Weights of a small transformer language model.
Size: 16 layers, width 160, 5 heads of 32, MLP 320 tanh GELU, vocabulary 8192, 4.78M parameters.
Each number is 128 + 32 x the weight over its row's rms, rounded and kept within 0 to 255. Layers, rows and columns count from 0. Numbers have three digits each. The size before them is the row's rms in percent of the matrix's.

# up: layer 10 MLP up, 320x160, rms 0.246, rows 225-244, columns 0-159
# down: layer 10 MLP down (transposed), 320x160, rms 0.128, rows 225-244, columns 0-159
up225 101:140101126141092095128175055151115080151123098131115167161100104206150080110134126204128199139101098151100095152104105140128091123126139121152118081130162134162075140129098151194143197178101131116090119108168130131100071150108172152102108111111199167108105117159102106104134151106098153137077147149148207156153194227129104120102100112101117105157131130164105145126150118158100116149134116097097130123041163109127155114088100108129117157110179087111082148105132172178185120135080141
down225 090:171122119136078110080139140141171147130078132086120086148151218180179133115168157123125082092104188121140145183116119132077086122142143132093141090139138171083094131134129093174105105173158179141091145126089128097088100102115108139117146163122166079138165131119128109133082131165150098135133169147070104119147143131204129169143154139190139075173111123165151158077168131140131083062163129137097076104103038150094074093138150149176170141108061108137175114129169127170097129128106108
up226 106:133107164203138091089159128078102156135159164148128152097153123129120104109118139107117167122114152115172166168139149180114133100156175125174144113133088083146138085106151109131135084122170131124082192116145104180124167094163093132148122149151144191089092165113104113161131102113111130143134071123089140000161096190100185172177129129115139104116105132119133130129106161106166156133170151129096069132117138142115072109127098110095130075146158195127176141066139102133101129072054143
down226 092:136180157129102151130161103165124087122144172144178098177152127093146104154108143108107135130040187134118129142134114086157134084120151127067139098096062159120098153144102061140123109182097145127130082134133162164116147093101140128162114139138155079164158159171194121123107086135124115110139161151119092103154082114072133089107126070185096137043081125123141138096101161175133172084129132185180069140134131135182164111106106083153114144114190096064124134142138147110200134101193106
up227 114:158116150155160162212108172102145095149158132158139135126146156189136165095102051095081121095151120169135081174122112112102097178159125172095142077114106116137162137041078138165133091183118100103160132114107164159110115025055147155110111129141156122160117144160093154148111138150129074101137140177105138141117150137150114136108128183135123096094151122180155144115101103151108151163150144160122133104123110051111139061088180111074152078135151139139100110109138117078193087165172127
down227 119:128087145152127166139204149101145087126095147078136131206168160126180082104116071131182145127171098091133184143128067117170134101136151095106122101127132131208119144167067129145184161148105104088117107168151148120141082160115144079153127132119177133164087115127119172134168144117119123124124107140127169197142097126226129115157154098118119097085123080106146117114118080135101088106087079131093094139187160160130095117115153086103128181110086168101106077115096139158176152147124054
up228 103:100136104137132077098211119134104137098127171152135165172111155135085113194137111111166097084093130108157088088119136141115149122117185130133149111158188172108128148187121181128128111138080085140167137093163118138002121082136098113082136170074124148119130072192165129091120140128151096089069112159123058149146137129131152121066148097147117133173162152143139083158147174137086124147082129141116139146133174168138150124145162129097142177089110138144165186144117053136092119069153124
down228 101:109116184073127169141133140125061100126159104127165109101154109191137161104132167081138146147133159112196123107167116034074081101159097174136166138110141115201092121093100090148175187088091132137191103115097140114183122126126113118159129133121135155133093087109062140075080149104170159161195092132135127165133141093112159165152115107176125132102114110135078144113081173158120079120135101102148160114134154101103123092138140135183123054168127101111189172130096176123181106120122118
up229 094:169105143076182152184145169144108116138178087107127155144140126175163162028123107179108150135100038175096101114153103103116068106106132151132130103181149208161113157125133107146121118142179116162094066157068126108090169084147152113110121168099113072116126117079105119159146086115148128126133167127119104178146149102133160137173132061153153171133102190141154105152118163174102183143138112157110074158133114112181120148139143141124112138089119155130123103108122099193066170078112109
down229 092:100161161105117086116113141087139085136127107111129080129163090144181139126113190164114110194027140166113134173108109164151120142090122097127138194174078063158097128141088114136081098112104158129133080111122133152192059126118146070149192125160162189075116096159135116185112160135113153122103096234156133171076118119127144133119155132105137120092157159147083157132168103125193151161150123083104157144122112081110129089174103119115117157135105130096143146155107111092150126157157082
up230 094:099093165129088107106104080144120132159109079144100178110124125193088120141164087125136129083129189155138148083104187152122114117127173053205116172103162100090100146147116096134088086125109089071134173148146123105131124160144151082182097144083158095090176174072129129115100152161110069103111156124144140156176115121109169127131130187123154178189121115146139062137110128161135154153139094093154175174164157207146112115161067097130121117129165123058103123149105078176153108128130105
down230 090:126144135118174120098085094099175124112136169111114101139119121181124100134069111187090167148112134102112109072136067139080128073126140160170153153175155146170089097142192169146169165174110146148130147084051115117162174052110124085102171106160107060138191130122107152119112147124078147129067103162096138137059122181139156199126078128146116088137140062099141107152219145132122162101122102112103116098155098130134124143139109091158136185133136181125132097157137178106128140113115124
up231 100:105209173201168108121112173130141106117090116131163108114131099132139128139144136131157106146155115131108103160125126098145171133142085137141152117104120138151152116091157146135098175079122028128139183133155179128074068164086084121184150060142150150098075102127071174130123072139157124158159072116080124078102192104128155114100166146131147160189111130137135047127173134070159113145153142116173102152156107169108138152125152094083174092110092110147096090084179108137151072129114136
down231 100:172110160105141171102124149093138125051168107159144136124109124164162104120059163150077125166121121149058132155069138162086125095203141097107096146104207155133087144142150116068148166112097201104120052114084128114102154100114150110135124163116144116039133175104119119134107172102092153122133153193129171080162069148126132130184095093084119118097142117110137139136127137168076151087179169132132153167108107131088143133187122077153085195125163159142119155120139102125147136114155144
up232 102:118126113117108144112196113158079151087113070119139211103098095149134086152144115056136120151116152076195195150134108149161105093069128157133123161150144144122141146120154170132161135143137098145150137150167133192053108100145114138153113124097158118095155168163171141144117113147171113142094162112155112093094093139105137189141111098128145179129147148109154105100135107145079070106119152108122145122189129152162121049114127110054136078125144071146132214102145087052081080118160163
down232 104:171116120094138164183056145119151078166092112044084118090193136177127168104168160142163142116129099174167099130105125110115094115132124146066153121091121125127150076136088143151137144069158125155146099108178154131171121131134206150077104075150142117142125108145091121161148110095116180099138125097096088138167180105139091105197124160135144087133094173122128106151105105130118194170074183101120128116156109057118074148112124166104091152103096153077188132148105176145184129099149140
up233 109:163198197084130184153164165169079126157130106176069183106103085125119082147103143116093156137125138052140133143080156144188171122151134105071095129134103153134135090126126101136157115197074106095126131191119160148118189116106086097137090131116150191167142129122126117180080129127148135113087142128112194110132105134140186144146087205094099135148129176134091131126070121088123171124147135114099080140119094089139095150179156070153112116094112121142144113101061094131153147092085129
down233 113:127162157108142142147139147157085118144107143188152139098088139108138144143135117143099164101111164100138109111098147110074208133145114148095141113117032093158142100120164156119135109133084090131184158101129144143120191125125118163173087105123127114093080122112153108138123102097115109107076157210133153055176124063133139081095156150062096178136127171128090155105098167081164146194083098132122083120186108111139178104101136151145136063142161125131099165104191150098182096162103190
up234 097:108072174152105153123112111185167135134166130106141115199051161140112096135097137161125152097110178114185121155114137103125134085119076094128091108161188104115162150087121104175103089171099104138179156122117174138037159113142052164117100114132097085132149159153155081134152091139152109178092142112195166152118167154100095113097121121085101111103176102093132133115078097135114170112125146128162144107131125125098121092160156136107113163136186157119116226092115159043141143103150093
down234 095:097137108148080141109052157159134148138106139162122093144140115145183120158108151123135161191141141141113152108146084096122095154085171158134153143119066170135130129140180112196094168114040116076131118040111120104114103149134168125154176161110108104149134149129122144080152118071149160113139172133112073106124084098142119097135170125043084139177136116140165133139097142165113188104187106108122207158114179074130162121107132142126088155137125155143089141125043127128123100200090152
up235 108:132097138090128154137159151106160147102153169160183153105112189170125163118062157115136148159101161131117113151123170101151154190155163181135078100082122205013142090158216138129139134103141179148122160075082095153091137109110165133155109129134154110136104116126114145142104103120118127102149158104105123143161130113129136147134167141136098094030109141092163160124108126106133124086093102113129087140161093168111162091118102148152139159092033183172114076111110163082083105133095130
down235 119:143151173158108122139096082097131135144166145087143089155151127201112120093127131144138164114079153119114159083106077113143151177110091120135126113212080188133116133059077092091160103150133094084128171161081144163101089112133108146152161151087146130137127152106115135144146100137127115176137193130109123128111113186215151109211192103134184111118077103111161087118159121082115110157094103147099173098115152128135069090148100135180127180157109135195073152122126156059136129096130116
up236 091:183082084134171122094113132115167171151135154110170151195110149182127031152155140152155133126133120113159126109101175147126059128116098122116077131125130143121145097142080129150116093156107100064114124155117133102127117115104111167115160182154107156211088173108163102087136094127218149173163123102145125089112096101203086106114141143157099092165120160158112081077140219109079124138084099166134129117123147173067166137138143141078099122142111141147102121131181180134119088105152146
down236 096:157147130114096165208111194201229158165080119163163149088122112118140114138100125104097118063093140114094100146114109198152162119144152150154133121097103154136098119053107117136152155128137160126159114142146109130137099091068127085160164137150133144178127091138164106136097068103114119120085093112111109121137138072141176096105150142156168162130100203147108164096071130150134120094114107149161129158134119154131160132069092154115167108110068143094134171155084142123031078088156141
up237 097:155121084142123139088150161109154144168123153117099148124099100139159150137120071179107138138107125133157119166163127143123143082110139092074192158109127125121104122188047125120084126175138064069154133137095094183070118180114142149075134088117092180081131140140116140162118138125131152132107132101073158143210170124168143112055121199060109158135117116101145130145095160139139144094197087091092143165127153090193088101104128151123107100129145166081037155158151174137163136127114121
down237 089:055141160131080114171111140151141067031086175183086151176094110097074122168150127185128070137097098123111135167124185166110060111123142111161182102153140120094125126135167114103127126104135194114119156129077087118150092082164112161077142143163184092094108118088166154109136131172120131182108123120190131142126109132086142133063112124094085202146097132142151121149091156078109079143130146162131133153110095154138106108117142196123168103104101124199139112155139142173138153130118144
up238 128:151089134159091170166131126103168112074122132085168133118156114158124174163117149192072162150102048138140195130122140108124126111160138168108120162145121107194150119143172113157140095163158073092163144146152078067083100143120125104158120128128151131167192173134157133159106129076164114076098068111113161068200081090174121148135112140147091084101163137132155070108123119123067074141110092151130195131067175148119128162113065118094108103122143151122113136099110166151187135103105142
down238 135:140113126137140159183051164096172090141129070074157096144162088109071106132127147185121200126117109151116074168134114141121121132182136134114207105111153101134098113091107156156120147102151140157124191203105116123121155100135099113130093102112081086131095135145123146157140119109128107097090179089083107087118115157145191123087119184131136150099113191151144122218159197136142135081154106090177136123149188141125119160103129149124094130061123095100144097041136147147124157093121098
up239 104:131077131081187123077175136154114121097108106122108159161105112041101071115148141108124071145119087145193118153107088181111107167114155114116141116166122109167140111159112105085121100131171184181091068099148118152144138166121170089095128128150112156052160111136162098106051078095180169165142151167159131154122109110146119143157080153160127177122145136160100172162115170223099122102143133093107116146100155101150099085096107152169194116087139094165180149135156117129105159115134097
down239 100:125153086135115147115097143136184114092097125105119097101160106145114146170122068140121129123140159130139155158124156163132072100116178102122126131110091154143104155134173186141120175117171115141081229094150136110166160107142109082140113143120115132101145123140115134097160165101090114107077136113047133085150125096091108098126110150043134151121190158113114157151090130147112126121082175130100158130089163190101118211108121076164070189089175145144121202096148157059193148076116139
up240 101:152160116119168089134139126129140096161150178113169150110123144143126157059162169147139123132122147159133127161140090131103125125105154167103147125127103101097109081067142107111119093158146152121063124132121117106138156116106099072152112175145175075161094107130156123137159160153106175179098186155077169044184104105184172165112100100132070099169111150096105114138180093158105145147137072124201089113079165112082201118114151136186141135144109083124058084118155161098182091088081122
down240 116:168110080129190131136163093174167136166081160134119112176098168130153137186144103120130186092150110065070144156145097215084097126167143151151100114159128190133136146151106085159122118169081129107106089140096084167122085121111116086138179073100137103128152117175128142166079093141137094068100121168141129082095145045077113148090118120079156106133179173140176146160107136143169121143121127175101170151158101130112134142128138057140101108180101135097120103102084177133182101115121147
up241 126:102077121154104125084145095124150155118096154126159135153141120150126163149167131133130127115124155124138158165153172133105073181154090201146105098095121127144115103155202163121118165117132128148084158177101087160076082122144135181131109119107196119136106147062147177095110188100114165192119142096049154108127147074170131139065214133108107110106107128098161066088144109085149121150150166149174129077132160060109132122142100122165142106055113151139089116122068166127118134127090186
down241 124:097213103164106119136093138088102144119156127167141125109094174183130174151074122107103149093141088090111126131175106102099146094185135107154135178159142136118121156106134154139078139075173088121097123201130160161132128105172100145104165083123148134216102101137105144105154120070145111136101112120079140118113136105112212100118177126107140189145160075138071182102133021116149098120159114130179150105112112160148162171113141066152123124104098090133104160083133151104094122146159183
up242 089:104135116166119105149084135099088142098099184179148191085104158177159109169156167091138049085113058142097124158118082145137136125068121102124082178202207085161119137158109099100160117137146103129162105167167128128107153124132089108143148121164194112119109154136184102093160074129176149057162152160136118170119091113126103098113109088050134125115153130114085082126138115137152158176144136108160167123137139103182108100073137128095130144201147127131130171135094056117111130148131124
down242 093:150120183124169194140120160143125150111195103147171169063116163148169152094205149142133139128155137108124156132121148129150036088153136158127123124122098189093079141131154143169110147139157133068167131069143094148153130087131122152173093127136099105123107129111063116147112131144166108134161154135119115043051112151085157066093125104136125099142090106112139098107153071130159048158151148187105094169114094132140110184068167096097164139088108119146169138091121136103186133126103099
up243 087:096160147115102058193123127112070140188147201105165122122172122113126090116128133151091113105081161082107114118135160101129120168157142136091126107067118136130165145081128162126099109137127126144107155137123065142121126129147079191168065115126146159168185115110134162123124082124073127066150167105186127096171096142095132092137085124190149149138158115121142130127132218130161162108115086028087120152131151153121151127159101147147129149091123105147068108163119178151171194119101194
down243 093:130115096146140114126116090146173081117117160099117103136143148162145129144204125134088136113141132108127145111170083175141132095142127134096150211169133140153107120121090108116079178143098175135105166154148094163179144112099129097153146053163112128088123124154156146164071177117114126160091090107128131150148123120197112064121159155097195120102083165161148137116172149164153062191153127114163057122103114073080184143139167128086185140081072147135137116071132106106062099147072152
up244 089:144116121117137124114165116121163150081186166136145175168103154150119113138141210189189079143134177147151155174111159096188131129061116132062085171099104142082130129088114137144183118140087095117112133148097081131142160127076086138156153134144148086175119159071135127159166163091126132129136117149133130206132095150059134142148136120166123156131123044109117079122129133081066166139093103163085076094126121084083143113119139157132099122116104045133100147153075144143156185136169136
down244 087:158172103087158144116139146164116221135141162144102072102150086123117130114133114165110159167101134048185107064136158153106140138163173082140174129176164112132105125105081117146133147125096128118129114121163086110131113134107150123103209096119084128141124120158181118125119134107162124093135152116136128153176093153060115143175157150130081187122141183144141166144089166178106142105073092155153104133133141083142120150154127024133145170063105118054128130181122070106106131075137078